config.yaml
n_layer: 12
d_model: 256
n_head: 4
n_kv_head: 2
head_dim: 64
d_mlp: 512
vocab_size: 1291
activation: "swiglu"
norm: "rmsnorm"
norm_place: "pre"
norm_eps: 1e-06
positions: "learned+rope"
rope_base: 10000.0
rope_fraction: 1.0
qk_norm: true
attn_scale: 0.125
bias: "none"
tie_embeddings: false
parallel_block: false
extras: ["capped logits"]
init: "trunc"
init_std_qkv: 0.043
init_std_o: 0.0
init_std_up: 0.043
init_std_down: 0.0
optimizer: "muon_variant"
lr: 0.00895
beta1: 0.95
weight_decay: 0.013
lr_head: 0.00402
warmup_steps: 73
schedule: "wsd"
decay_fraction: 0.742
decay_shape: "linear"
final_lr_fraction: 0.05
batch_tokens: 16384
seq_len: 1024
doc_mask: false
train_tokens: 248400000
steps: 15162
dataset: "wikipedia_en"
Each number is 128 + 24 x the weight over its row's rms, rounded and kept within 0 to 255. Layers, rows and columns count from 0. The size above them is the row's rms in percent of the matrix's.

# layer 7 attention key, 128x256, rms 0.123, rows 102-127, columns 0-63
size [ 67  76  72  90 108  98 132 127 145 141 155 156 161 159 158 149 173 158 168 169 164 150 162 164 165 158]
[[136 147 119 122 168 145 117 106  99 117 139 163 126  90 141 143  76 104 131 141 141 123 108 134 120 156 138 129 114 130  90 111 137 108 155 188  96  94 128 100 179 127  88 128 153 138 133 135 135 152 164 142 129 151 167 152 181  97 125 162 123 136 140 149]
 [108 162 101 136  91 141 115 134 117 120 142 128 161 109 138 136 155 120 118 101 108 166 101  88 100 101 126 132 124 117 139 124 137 125 111 146 119 159 179 147  99  85 105  73 152 161 131 128 196 139 135 132 159 160 100 127 137 152 129 125 165 130 169 101]
 [ 90 124 106 127 149 163 105 179 111  97 125 133 129  82 107 103 116 168 131 147  90 133 161 172 148 107 125 115 153 119 160 133 117 155 134 132 105 133  72  89 167 141 136 118 153 123 130 144 118 108  96 157 150 165 133 111 158 133 141 121 134 145 173 113]
 [105 136  57 135 159 125 171 122 107 113 102 135 131 108 153 128 124 133 142 148  93 120  87 153  68  99 136 157 152 130  97 111  94 147 133 117 113 127 105 124 165 174 108 126 115 134 155 140 105 162 130  84  86  99 125 164 150  78 111 159 103 142 141 136]
 [ 95 149 106 124 151 103 126  73 126 173 132 137  81 195 145 131  99 123 181 149 108 144 107 123 119 124 104 127 142 157  74  90 163 141 130 145 134 121 121 132 145 138 148 170  98 136 108 163 163  93 147  98 122 113 186 138  76  83 157 146 145 129 100 172]
 [154 114 144 129 151 126 167 157  96 121  79 150  53 112 140 134 102 121 131 120 136  80 140 143 132 101 102 100 170 154 147 148  99 151 145 107 124  97  96 135 121 146 144 148 111  98 122 152 122 146 119 138 122  97 111 155 143 128 128 125 119 135 151 135]
 [121 149 144 118 129  83 122 127 101 123 145 141 149 136 138 127 126 132 155 129 109 137 128 108  84 102 149 101 114 161 164 130 136 159 139 140 111 132 115 119 128 146 115 125 137 144 139 131 135 120 176 121 124 147  94  77 132  94 139 151 187 121 145 102]
 [141 125 109 144 106 109 146 164 117 114 125 127 112 140  89 143 108 123 137 136 141  90 100 153 108 142 131 122 173 149 112 132 158 137  93 187 118 113 153 117 133 138 145 140 158 157 135 109 127 149 158 136 146 140 135 144  64 127 123 151 155 169 244 160]
 [144 131 143 131  82 139 118 133 138 143 102 130 118 120 160 125 101 109 121 166 105 152  70 168 137  83 131 121 109 100 137 124  89  94 124 111 128 130 128 112 165 130 130 170 111 125 125 170 132 148 137 119 116 104  83 130  97  71 135 129 156 101  69 108]
 [131 146 154 127 109 122 131 126 117 136  73 127 110  96 159 117 117 113 128 128 156 148 159 129 148 137 152 118 142 120 146 135 106 131 146  99  53 110 125 145  86 140 184 153 121 110 113 158 114 114 127 100 127 183 121 131 126 123 176 126 140 145 126 123]
 [112 132 143 138 144 141 125 108 115 114 155 117 152 115 120 141 159 118 144 127  89 136 121 128  96 147 108 171 117 141  87  85 146 127 148 115 131  93 148 161 162 112 126 116 147 126 127 101 147  99 116 207 119 108 154 150 134  96  84 100 172  93 123 124]
 [182 100 132  93  98 119  81 149 126  98 111 127 122 138 135  85 130 148 125 139  94 138 141 106  90 122 117 123  96 101 163 130 149 144 139 141 150 184 129 150 136 148 147  82 138 126 134 148 108 136  95 136 142 138 155 140 176 143 132 121 138 140 104  81]
 [101 113 122 128 114 111 121 135 134 192 158 165 151  87 150  86 165 116 131 135 144 132 124 137 136  60 122 168 107 135 156 123 179 107  89 151 116 133 105 122 102 114 151 118 106 159 145  98 109 102 103  91 161 118 155 141  97  87 123 124 167 121 145 133]
 [198  92 153 113 111 117 161 162 120 137 153 122 118 141 148  86 120 100 114 106 131 137 109 108 153 143 116 140 119 128 131 120 122 133 117 147 151  70 160 113 139  94  92 133 140 105 137 143  95 180 131 172 135 116 137 147 154 147 113 185 142 105 102 131]
 [143 131 107 119 103 117 131 114 142  68 136  94 171 156 106 130 122 165 162 164 140  97 122 146 138  94 117 129 199 122 158 153 149 116 137 123 114 112 104 136 116 105 112 109  87 131  90 142 111  95 148 141 144 165 168  96 117 133 117 145 128 126 154 179]
 [170 120 146 155 140 154 151 136 108 128 108 107 139 178  90 100 144 137 138 124 125 137 137 121 143 141 128 151 117 100 111 161 136 108 145 120 175 121 113 144 203 119 136 148 115 128 118 114  87 140 129 106 101 140 128  93 133 155 107 121 192 160 148 113]
 [104 126 134 112 103  91 123 144 142  83 147 138 113 133 109 130 146 122 161 168 152 151 107 127 151  88 159 135 131 137 132 148 149 129 141 146  89 112  91 173 198 159 128 100 119 113 138 129 101 121 134 150 138 147  90 161 146 102 138 100 157 116 115 110]
 [ 69 113 177 117  68  99 180 158 164 132 141 118 138 158 143 120 124 141 138 117 121 122 151 124  91  99 125 140 128 106 126 153 139 118 135  98 158 135 140  98  72 107 102 129 149 119 110 130  73 123 125 126 119 172 129 162 124 143 116 101 131 167 175 126]
 [139 150 109  96 121 105  75 135 100 125 153 104 130 109 160 150 122 139 138  73 146 146 144 113 144 116  95 134 158 140 127 134 101 128 108 122 123 131 185 120 132 133 147 154  97 124 144 135 133 164 148  98 137 145  90 155 185  92 118 121 129 125 101  78]
 [133 119 137 133 161 165 134 162  98 123 111 117  98 192 139 115 171  91 143 150 125 168 146  98 123 142 103 108  88 156 144 177 170 127 173 121 116 149 130 135 142 152 107 130 126 122 147 100 115 123 101 138 129 105 134 174 122 103 143 105 177 133 141  99]
 [168 124  70 126 114 123 145 101 146 125 124 105 157  69  99  95 128 152 125 140 146 102 134 128 151 165  82 108 176 102 155 125 120 135 179 103 158 149 140 141 114 127 174 124 156 126 117 155 120 121 131  58 116 139 127 171 150 138  90 163 197  97  91 121]
 [146  90 149 125  98 155 140 172 188 107 173 145 134  95  97 127 176 132 116 110 133 171 173 132 118 150 119  96 155 119 185 199 150 144 127  75 121 109 117 113 108 127 132  80 144 159 104 164 161 136 128 111 105 164  82  85  87  97 153 125 130 123 153 103]
 [162 133 119 148 128 160 127 145 141 156 125 173 122 117 128 141 121 141 122 109 115 130  70  87 130 156 130 129 107 110 135 144  83 160 105 121 146 100 124 153 157 136 119 149 161 100 123 144 119 141 116  95 131 142 106 126  97 148 133 129 136 140 113 138]
 [113 114 150 111 129 100 140 130 154 141 133 119 132 128 151 119 132 148 136 116 137 190  88 141 116 162 127 121 149 110 114 157 147 114  95 135 132 181 164 105 116  83 122 133 123 145 161 190 206 107 112 151  98 133 154 118  98  92 119 161 154 164 109 155]
 [ 81 111  89 150  89 111 123 154 140 140 108 134 175  89  95 124 163 163 153 130 102 116 138 148 157 101 114 140 116 118 118 165  87 105 136 113 114  71 126 158 151 157 144 146 128 131 159 148 172 176 108  98 133 140 134 110 103 159 108 113 116 131 106 127]
 [ 68 149 134 134 116 104 115  73 135 133 118 113  94  75 129 102 107 162 143 112 106 123  92  91 140 119 158 141 102 162 126 122 135 135 139 122 114 145  79 116 103 128 162 108 149 106  98 106  91 145 134  76 119 117 142 147 151 146 137 141 152 177 176 139]]
# layer 7 attention query, 256x256, rms 0.128, rows 167-191,231-255, columns 0-63
size [101  91  91  89  84  74  84  85  75  72  68  65  73  73  64  67  61  70  65  76  75  87  70  67  74  72  97 100 113 104 113 110 122 124 125 124 119 124 121 101 132 106 130 120 115 108 129 126  93 122]
[[108  64 158 154 114 160 142 109 114 111 114 102 120 114 179 133 165 110 118 123 160 140 112 169 154 129 132 124 120 194 138 109 127 140 145 153  97 166 114 116 148  95 115 104 144 103 111 116 123 187 134 148 141 108  96 127 153 139 101 143 141 116 150 104]
 [126 108  83 108  94 105 123 154 103 127 139 146 102  72 141 129 134 130 152 127 140 131  70 104 110  98 123 147 110 137 166 121 113 107  82 148 147 159 185 120 153 129  82 106 183 123 129 150 157 161 144 134 121 112 147 108 115 142 130 174 137 138 124 191]
 [102 102 121 142 121 118 116 121 144 130 124 123  72 129 137 107 206 139 129 126  97 110 138 140 120 152 146  97 161 112 125 135 136 116 141 122 129 101 104 150 115  84 119  90 108 119 110 129 141 102 111 126 163 122  97 106  96 111 100  92  87 114 104 122]
 [107 150  82 162  98 112 157 122 142 158  94 151 154 132 111  86 148 148 159 161 114 117  87 140 123 140 134  93 100 157 105 115 128 142 147 157 159 111 163 117 130 133  54  98  97 172 122 119 117  83 171 162  89 147 124 147  95 110 122 109 122 158 135 130]
 [147 161 147 128 168 134 173 102 143  93 150 153 104 108 149 112 133  82 110  96 117 123 143 146 113 161 130 141 124 165 109 177  96 110 140 123 125 113 121 104 114 103 128 149  82 166 156 124 110 111 107 138 143  85 113 130 149 149  91 115 147 153 176  98]
 [ 93 149 137 151 138 177 154 138 140 158 116 113 134  98 150 143 153 102 133 123 115 143 120 118 121 140 157 120 144 130 113 101 167  86 155 152 146 109 125  95  87 120  81 140 156 145 133 115 133 123 114 118 110 133 118 127 113 133  93 134  99  73 138 133]
 [125 138 176 148 176 109 135 135 124 118 141 164 129 107 149 168 137 136  92 121 134 128 137 120 122 161 112 105 139  87  74  74 110 116 125 116 101 128 101 139 105 140 153 121 135 158 144 108  94 156 126 143 131 141 118 116  88 150 111 159 144 108 113  89]
 [132 134 156 123 181 123 179 127 148  82  98 137  85 121 139  95 131 136 144 170  92 126 136 133  98 162  91 108  98  94 132 106 137 126 145 118 122  78 109 106 121 121 119 143 103 161  86 132 152 151 163 139  80 113  94 185 130 100 146 165 116 128 125 101]
 [155  96 154 152 156 141 128 156 139 123 143 148 155 118 138 148 112 145 107 114 145 116 149 123  97  96 127 187 107 145 133 137 175 113 131 152  73 171 151  95 124 129 167 129 133 145  96 116 100 113 134 141 172 143 111 141  83 105 147 135 143 104 115 115]
 [126 103 138 148  91 145 135 154 141 117 126  87 152 130 131  97 110 121 113 133  81 121  73 112 106 147  79 153 125 134 119 124 132 124 132 170 127 125 131 158 124 100 140  97 138 156 137 102  86 106 107 125 130 202 125 134 137  92 102 128 119  75 141  72]
 [137 165  90 102 121 143 112 122 138  99  98 123 108 143 143 110 162 117 142 142  46 110 155 141 143 123 152 134 135 130  99  79 126 113 141 117 114 144  70 156 128 140 116  81 150  84 117 153 108 135 123 136 167  85 105 128  96 146 120 122 123 143 129  99]
 [130 156 135 117 145 121 128 112 125 139 116 176 119 171 109 130 134 145  99 127 176 127 141 149 138 124 116 140 140 133 137 131 150 124 160 137 137 114 123  96 106 143 125 126 108 112 144 123 124 112 118 136 140 109 149 132 157 127  96 137 142 117 134 130]
 [181  73 138 116  72 142 119 144 122 112 119  97 116 162 137 122 106 123 108 131 103 126 113 129 132 120 110 136 134 130 119 102  83 129 119 154 104 148 100 107 121 135 130 143 134  88 156 117  89 153 146 138 140 107 144 134 114 171 140 180 147 128 103 115]
 [128 137 132 109 176 141 125  73 148 120 146 121 141 138  44 138  99 117 141 109 162 130 118 137 142 112 137 145 128 114 104 125 165 117 143  93 165 148 153 109 189 109 109 132  93 175 157 155 114 133 129 144 144 186 154 106 130 161 117 139 126 108 142 151]
 [134 101 129 127 139 129 116 166 170  83 113 115 157 128 112  92 131 109 102 127 120 136 120 176 167 143 150 131 111 154 144  98 133 124 133 174 122 141 107 117 172 103 133 157 111 134  92  76 163  88 141 119 151 151 110 128 150 115  99 109 112 118 113  70]
 [ 85 139 112 119 122 139 150 152  81 144 139  77 170 141 121 140 130 106  79 124 133 114 133 133  99  95 129 142 163 121 127 129 117 121 130 141 103 114 113 143 141 123  79 114 128 115 138 119 173 104 143 137 139 142 144 128 122 125 127  86 148  76 141  96]
 [111 133 114 145  51 156 133 199 139  87 132 112 125 149 172 128 123 123 150 132  59 124 134  85 108 115 116  99 123  99 116  95 104 166 126  98 142 137 132 129  55 120 165 123 154 142 147 140 145 136 129 114 164 144 130 133  80  83 144 178 128 137 111 140]
 [144  90  96 141  92 121  98 163 144  97 120 113 133 116 164 158 123 119 153 146 121 150 118 141 145  86 141 155 127 115 120 152 135 153 122 126 100 141 117 160 150 129 102 141 154 111  73  91  97  88 126 119 136 134  97 154 132 147 107 121 157 172 135 103]
 [106 134 158 120 111 127 116  98 132 118 100 113 110  95 121 118 129 153 127 137 114 113 116 115 137 175 169 119 142 118 158 135 151 101 172 132 162 150 144 157 118 169  83 118 153 134 163 113 130 116 135  97 136 142 142 142 132  90 135 143 100 136 188  83]
 [133  86 130 141 162 115 145  72  85 103 103 113 160 121 111 104 138 114  96 129 144 138 134 138 129 119 125 131 176 131 123 153 104 131 188  86 114 131  89 130 120 134 153 111 150 138 142 110 123 129 136 121 136  92 134 169 120 123 135 140 130 125  98  67]
 [153 143 137 157  50 100  91 189 178 128 144 112 169 124 138 129 133 163 101 130  92 119 118  98 100 143 110 148 128 112 136 133 134 142 126 114 145 126 122 143 114 135 130 125 117  96 133 169 139 147 114 153 156 160  92 119 111 127 178 118 118 132 170 111]
 [ 93 136 132 144 116 153 150 141 115 181 129 152 156 149  96 130  87 138 142 136 145 124  98 122 114 148 160 104 121 132 162  98  94 128 105 121 149 128 117 113 133  98 122 149 105 119 130 131  91  84 150 132 109 166 116 144 118 139 102 105 108 136 146 133]
 [126 101 149  84 143  96 128 140  75 137 128 106  94 128 157 133 152 138 104  99 142 133 116 115 181 157 114  92 113 159 128 146 112 109 141  82 140 136 147 127 138 106 120 123 106 149 115 107 154 112 116 131  97  74 146 116  94  93  72 153 105 112  65 162]
 [139 121 122 106 101 137 152 147 114 127 105  93 109 105  86 121 153 122 150 141  94 132 146 148 117  86 132 131 178 176 154 111 138 104 116 135 164 120 114 156 124  96 110  95 134 102 167 141 142 130 123 180 109 150 147 127 130 144 151 134  97 123 132 169]
 [134 121 139 144 110 132 149 102 141 113 139 144  98 115 139 123  98 116 154 141 133 102 148 111  95 116 132 100 125 185  98 131 103 130 157 126 129 148 146 144 136 108 118 148 156 125 112 128  89 115 135 113 121 152 104 144 120 136 147 131 135  97 139 121]
 [123 150  95 135 105  88  97 129 145 119 113 130 142  87 167 122 141  78 137 100 138 115 109 135 142  97 128 139 161 150 120 139  85 111 111 144  72 128 119 162 105  83 157  95 132 121 102 112 173 169 134 141 118 112 112 141  97 133 105 138 162 105 166 106]
 [ 96 128 107 120  97 131 123 146 151 126 150 156 113  96 132 133 148 176 138 145 113 134 105 105 129 103 170 160  76 135 126 118 110 134 118 128 116 111 162 137 134  97  98 131 154 113 125 123 134 134  85 184 118  98 119 124 156 147  94 129 108 135 125 151]
 [ 94 190 114 100 154  85 123 107 192 147 142 167 104 118  84 129 153 165 161 127 137 146 141 147 131 108 167 141 143 105 108 136 113  99 113 118 123 104 156 165 104 105 106 114 139 132  99 157 137 145 111 113 140 108 158 144  65  97  99 135  92 154 151 162]
 [127 195  96 128 138  71 135 126 142 119 115 160 119 146 158 100 112 167 148 117  93 142 104 114 116 134  90 149  77 132  85 126 142 166 153 112 140  94 131 115 122 147 109 128 125 111 102 149 138 132 181 153  88 124 144 153 144  73 117 128 120 186 135 138]
 [134  88 120 146 118 123 151 128 132 114 127 116 114 103 175 123  98 115 122 108  92 113 105 168 122 113 145 114 104 148 145 155  69 135 121 133 154 111 115 144 127  92 137 121 135 100 103  94 125 126 129 143 130 118 109 132 199 108 107 100 112 113 163 110]
 [101 147 140 105 143 148 162 142  78 164 110 142 139 135 170 153 174 103 121 106 148 105 121 129 143 143 106 141 129 145 138 115 150 106 125 162 106 157 137  80 125 145 117 182 164 187 128 145 137 186 112 109 106 142 121 135  92 119 122 140 180 127 142 149]
 [141 143 131  87 139 129  97 151 139  98 100 166 107 118 115 153 120  77 158 121 118 133 130 140 145  90 129  99 125 134 114  52 171 164 131 129 134 140 175 159 130  89 168 147 118 123  93  92 106 100 110 117 143 154 149 128  99 121 149 124 153  97 113 106]
 [144 108 165 109 139 155 156  96 147  82 115 109  87 136 151 130 145 170  86 150 109 138  80 166 139 105  72 152 152 126 127 131 101  47 102 104  94 146 134 125 149 158 131 168 139 134 133 144 136 126  97 116  91 127  96 152 104  64 118 121 167  88 128 123]
 [120  99 153 114 158 107 140 124 158 122 115 127 134 128 144 115  83 142 131  61 173 132 163 110  72 113  96 143 131 108 102 141 106 128 112 133 145  95 107 144 129 148 133 130 138 136  95 141 123  56 119 179 167 175 123 149 109 131 141 156 126 166 139 137]
 [115 124 131 135 176  87  97 125 131 105 133 109 150 113  92 155 152 157 110 122 111 168 126 106 121 140  98 155 144 104 124 144 143 114 140 130 119 127 128 146 125 122 170  81 163 116 162  97 136 128 110 142 119 106 100 143 107 134 138 123 127 117 110 118]
 [150 141 120 115  95 138 116 145 169 136 109 153 124 121  82  83 127 151 103 170 118 117 161 119 133 135 142 114 116 121 138  92 116 118 124 130 140 166 130 145 143  80 137 136 133 107 132 161 136 123 119 121 124  94 112 122 143 123 165 108 129 143 107  97]
 [166 124  98 142 149 131 117 136  97 148  85 133 132 122 166  92 139 160 106 143 183  97 125 170 117  97 158 170 137 114 148 128 161 128 127 158 121 124 123 156 130 122 107 152 127 115 137 117 135 112 143 139 109 146 140 113 116 129 109 144 125 123 145 172]
 [148 139 110 155 103 129 141  96 118  59 135 142 113 171 100 126 148 136 103 109 136 139 144 152 147 121 129 120 142 187 139 141 107  92 120 137  98 132 145 115 145 137 123 136 144 106 128 116 136 171 100 141  97 124 166 126 115 139 153 157 116  93 108 118]
 [116 158 119 108 126  99 125 105 101 111 173  89 140 142 133 105 109 138 125 113 110  98 137  87 196 103 107 129 122  98 132 121 127  72 167 143 162 143 115 103 136 122 112 160 183 155 151 114  85  86 191 116  97 159 160  93 161 153 127 142 130 136 155 139]
 [144 128 140 151 190 155 161 139  96 124 156 144 114 123 129 148 131 107 159 115 133 103 123 143 153 117 143 150 111 133 103 161 112 148 112 142 113 150 112 112 164 119 105 112  90 142 147 111 126  91  94 105 139 141 133 155 149 157  66 139 154 136 140  95]
 [104 134 125  65 114  95 148 145 107 164 123 110 152 151 102  93 168  89 126 152 126 123  93 135 157  90 118 113 140 116 143 119 107  92  93 122 112  97 109 125 164 130 108  62 115 112 108 120 140  93  88 121  97 149 147 117 115 136  89 123 130  88 145 106]
 [113 136  95 154 109 175 152 174 113 121  95 126 136 143 171 129 119 169 140 152 104 110 144 109 102 115 128  93 115 128 128 119 142 154  80 120 125 135 111 109  89 146 131 109 169 132 159 104 133 142 106 137 145 153 138 125  94 109 119 118 143 102 178 141]
 [141 128  81  57 145 126 107 145 144 109 109  82 142 105 167 187 103 128  86 112 182 119 150  87 100 135 107 149 141 155 120 127 132 109 125 129 120 124 129 112 153  87 114 108 122  86 124 131 110 111 109 133 130 142 142 128 149  95 137 145 136 190 129 119]
 [127 148 128 157 133 118 127 145 140  95  72 124 100 110 100 152  93 160 149 150 119 126 178 108 107 139 119 142  76 140 138 117  94  85 147 104 156 126 125 131 131 148 145 114 162 131 145  76 136 111 139 117 111 106 137 144 136 100 121  92 143 112 127 119]
 [126  96 133 159 110 158 119 125 134  74 153  69 154 135 112 107 136 138  97 105 149 102 113  91 131 145 152 149 184 126 125 161 134 129 174 113 125 138 119 126 111 119 102  99 131  65 136 115 155 130 136 142 148 104 110 146 114 123 143 139 143 107  93 118]
 [132  98 114 118 108 113 102 127 147 117 137 101 144 103  96 128 147 139 126 133 140 150 147 112 105 119 152 138 169  72 161 117 102 172 127  91 147 113 136 104 138 106 125 149 131 138  81 161 134  89 152 144 135 183 135 138  97  73 130 126 135 144 145 137]
 [186 168 161 116 120 169 130 148 119 176 167 154 133 107 142 134  94 163 118 124 121 151 125 119 124 171 112 147 119 113 164  95 103 121 117 130  93 167 118 143 104 139  91 144 167  60  91 126 139  79 118 106  62 110 129 155  97 113 116 105 173 139 119 141]
 [134 140 132 121 125 149 105 122 119 146 118 110 129 130 152  98 145  78 112 117 138 109 117 130 173 139 111 142 119 143 156 156 139 147 124 125 111 115 166 126 143 152 164 143 127 136 132 149 127  93 145 130 122 168 127 106 153 101 133 130 137 115 120 149]
 [138  93 123 132  84 127 135 154 130 188 126 103 153 121 121 116 136 147 165  99 123 150 132 128 126  94 143 129 180 124 175 132 159  70 133 133 161  84 119 142 102 140  97  91 119 109 114 121 204 139 111 129 126 125  95 136  99 183 131 145 114 118 130 147]
 [117  80 117 124 132 114 148 128 135  86 113 150 128 119 159 115 149 114 184 145 131 105 121 117 153 141 123 127 166 158 126 116 136 108 142 137 134 138 117 133 103 154 121 116 150 126 180 107 116 122 121 125 168 148 130 125 158 106 159 141 110 171 118 156]]
# layer 7 attention value, 128x256, rms 0.134, rows 64-73, columns 0-63
size [111 104 108 111 107 110 111 111 114 111]
[[150 154 120 155 159 166 108 161 105 130 154  92 116 117 111 128 173 104 130  96 127  91 148 120 147 130 115 112 136 113  91 153 118 118 143 170 140 167 124 151 136 107  94 146 138 152 187 151 118 163 125 138 101  93 114 111 141 140 100 149 117 135 130 150]
 [175 150 143 144 108  85 138 101 105  46 110 111 156 126 147 149 151 106  85 149 108 138 167  99 140  80 129  89 116 173 133 110 156 117 110 139  80 103 144 152 129  91 172 129 140 121  88 154 129 137 186 138 115 127 117 118 133 135 131 110 138 128 116 121]
 [138 130 135 124 109 156 139 114 132 140 121 142 108 147 130 113 132 151 117  94 103 155 109 136 139 120 114 133 119 167 131 102  81 125 134 142 155 148 140 171 103 157 134 107 109 103 130 126 168 119 183 104 113 160 118  98 134 113 114 137 158 123 126 127]
 [143 138 127 162 110 159  98 147 134  96 130 106 134  65 102 127 113 109 121 102  92 136 107 115 125 124 121 200 133 104 117 133 133  86 134 146 155 127 116  96 137 123 119 117 165 108 119 164 115 127 114 134 129 121 134 151 113  94 164 144 138 113 168 138]
 [167 140 140  82 165 116 119 112 122 108 150 150 143  96 107 159 150 154 113 116 112 183 154 135  89 115 145  54 141  99 151 115  88 152 153 134 152 157 136 146 107 171 124 129 164 127 131 169 153 133 127 122 156 126 140 125 107  76 131 108 150 111 182 132]
 [117 119  84 165 155 129 132 109 132 169 142 135 189 124 130  98 168 125 124 114 112 112 127 151 169 128 113 106 121 142 143 149 132 103  78 175 125 128 125 124 118 137 163 187  96 122  94 173 139 123 137 148 153 128 101 149 171 136  91 128 147 108 111  89]
 [143 126 131 108 159  93 128 145 102 132 145  69 109 125  89 119 125  91 177 125 138 126 130 135 114 152 166 166 113 154 144 158 145 146 143 137 122 177 132 152 139 111 126 169 135 134  89 144 125 121 127 128 121 138 124 173 131 158 113 173 100 124 106 132]
 [ 86 142 143 112 119 152 127 131 171  99 184  92 100 136 135 124 122  51 120 105 118  89 131 118 129 174 166  97 119 157 109  91 129 108 123 129 137 153 120 138 132  87 103 143 169 184 131 207 154 131 125 126 120 113 149 111 153 123 138 125  96 132 122 109]
 [124 123 111 137 120 130 136 159 120 162 121 149 130 130 113 121 143 138 127 151 100 156 109 127 150 127 127 104 132 132 109  90 136 145 105 116 119 137 175 148 185 107 120 137 122 140 128 112 169 114 152 127 151 143 120 118 151  89 129 149 139 132 113 134]
 [138 154 115 177 141 101 128 129 143 112 157  87 154 136 131 169  91 125 102 108  99  98 140 165 119  94 164 124 105 136 151 114 121 166 162  73 116 100  89  96  84 113  93 136  78  95 130 157 157 138  93 115 139 132 138 137 137 137 119  92 143 102 124 134]]
# layer 7 attention output (transposed), 256x256, rms 0.165, rows 128-137,192-200, columns 0-63
size [ 85  93  81  81  91  81  85  85  90  88 121 116 121 122 119 120 117 123 129]
[[132  73 163 153 127 128 119 135 130 139 131 115 113 115 134 156 123 119 158 116 141 143 136 148 130 129 104 104  93 131 135 161  91 148 163 114 140  87 129 161 115 112 109 147 122 140 104 128 128  93 166 120 127 135 144 145 123  95 134 140 140 120 164  91]
 [115 115 164 121 169 131 134 178 144 141  88 133 113 129 145 117 163  88 134 140 105 126 122 122 103 112 132 153  97 105 155 140 143 133 108 165 177 163 135 115 143 167 110 144 203 100 126 104 128 116 117 144 124 118 125 113 116 140 113 118 143 122 107 105]
 [125 156 119  89 156  74 124 147 165 147  97 104 135  85 110 128 107 127 156 124 113 114  76  94 119 111 149 116 158  85 140 121 165 139 141  96 147 157 115  89 167 123 118 114 109 121 137 158 120 137 138 144 130 163 154 114 143 146 146 124 128 117 171 162]
 [127 100 113 139  88 153 144 135 154 116 118 168 137 131 131 159 123 120 134 156 112 181 138 116 158 108  91 186 124  86 152 124 112 170 139 129  98 143 121 141 123 141 102  96 101 143 140 106 100 155 134  90 111 157 118 126 106 120 149 121 148  93  83 126]
 [117 168 111 121 112 143 156 145 137 149  68 154 125 163 108 133  81 151 118 126 105 143 144 129 153 132  92 119 152 140 154 113 153 125 182  97 114  76 131 168 148 188 154 121 120  92 134 144 165 136 118 132 130 102 120 152 124 111 118 146 128 132 136 146]
 [143 154 157 114  57 119 104 126  94 147 143 147 111 175 149 119 107 142 167 135 135 114 127 121 119 138 130 152 169 115 105 149 147 130 115 130 137 105  94 104 126  95 117 119 140 140 208 114 129  89  95  89 130  96 182 154 106 133 144 122 100 137 154 113]
 [120 105 135 130  99  89 115 116 104 134 135 143 108 155 128 119 114 123 124 114 110  99 147 100 184 122 106 120  85 140  81 148 117 124 129 111  91 100 125 110 125 116 133 126 148 143 144 151 105 105 163 167 129 113 110 156 121 148 142 122 117 147 103 102]
 [155 128 154 121 138 111  40 105 101 127 150 128 134 172 147 104 111 130 117 105 115 117 136 154 136 119 103 153 113 113 139  95 104 161 112 130 115 137 138 148 129 135 152 146 121 184 104  93 100 119  97 110 177 127 111 161 162 172 146 149  92 104 124 155]
 [111 149 125 136 241 145 137 130 152 130 125 100 111 108  87 147 131 192 106 144 128  95 133  79  79  83 130 123 123  92 103 141 105 113 111 117 121  83 127 147 120 143 120 110 128 106 134 149 116 150 173 103 147 151 144 135  84 155 142 107 136 121 107 150]
 [147  85 106  96  87 175 145 123 110 136 105 103 133 114 178 146  94 109 123 179 149 177 136 114 151 139 143 143 147  84 140 160 103 119 144 119 141 141 136 125 167 119 121 175 145 109 169 114 172 119 158 137 159  89  80 129 128 162 120 133 155 106 111 148]
 [155 195  77 170  71 121 121 143 134 116 114 133 109 134 161  87  95 102 165 141 101 154 107 142 121 120 122 132 133 120 116 134 112 117 122 141 130  96 121 118 146 146 116 103 146 107 152  99 113 118  77 147 126 168 122 138 135 100  96  89 108 131  92 119]
 [116 139 108 112 114 141 119  82 116 148 114 125  95  97  87 126  93 142 118 131 175 148 113 113 141 165 144 148 144 130 131 111 131 118 149  99 101 189 122 175 155 131 101  79  78 185 138 113 126 147 106 107 164 124 109 105  93 147 101 125 151 132 138 185]
 [129 100 134 145  90 121 111 148 110 111 139 118 161 126 125 126  98 124 113 121 160 148 107 157 151 169 130  37 132 142 111 158 160 138 109 127 108 124 114 152 139 124 124 158 151 185 119 119 101 119 140 114 154  69  91 149 131 148 135 131 128 113 107 103]
 [137 114 153 132 119 132 122  82  76 157 105 130 114 134 144 114 166 166 141 101 154 108 122 112 132 150 133  60 132 138 174 131 123  79 154 151 138 158 133 114 118 103 131 146 113 115 118 106 134  85 150 142 156 106 131 134 182 154 116 139  99 159 138 122]
 [106 141 119 161 133 114  70 115 117 117 150 112 130 159 138  63 156 108 131 183 153  97 164  91 104 114 152 194 106 134 103 162 127 122  68 148 144 155 119  69 148  87  63 116 135 112 133 131 100 144 121 101 129 129 161 117 135 119 102 139  95 107 125 125]
 [ 97 111  94 101 184 132 124 122  78 122  83 114 118 102 104 180 141 119 107 144  98 144 132 138  93 117 146 105 115 162 136 148 134 126 171 111 151 173 186 171 137 150 136 126 131 127 112 155 149 128 133 151 107 153 127 149  80 110 103 163 104 130 161 166]
 [106 161 112 125 172 178 140 166 107 145 136 121 155 120 131 128 131 127  90 141 146 164 151 151 106 112 146 129 149 141 109 144  99 121 121 138 165 116 132 103 111 131 124 137 113 140 134  85 108 181 122 146 116 165 120  98 114 136 162  99 169 143 133 126]
 [134 140 133 117 133 149 172 116 147  88  86 131 145 108 142 116 120 127 153 113 126 156 129 140 105 112 115 117 132 131 160 160 173 132 150 152 133 158 157 123 132 114 145 127 153  90 122 114 139 113 135 143  86 127 138 164  91  62 138 110  85 121 120  95]
 [166  75 135 101  83  97 110 129 136 109 191 173 152 126 157 142 126 121 129 123 139 116 110 130 168 147 154 108 127 180 135 127 121 148 149 129 152 178  92  92 135 103 157 139 122 144  91 126 114 109  88 169 103  92 117  88 133 122 143 129 116 174 109 128]]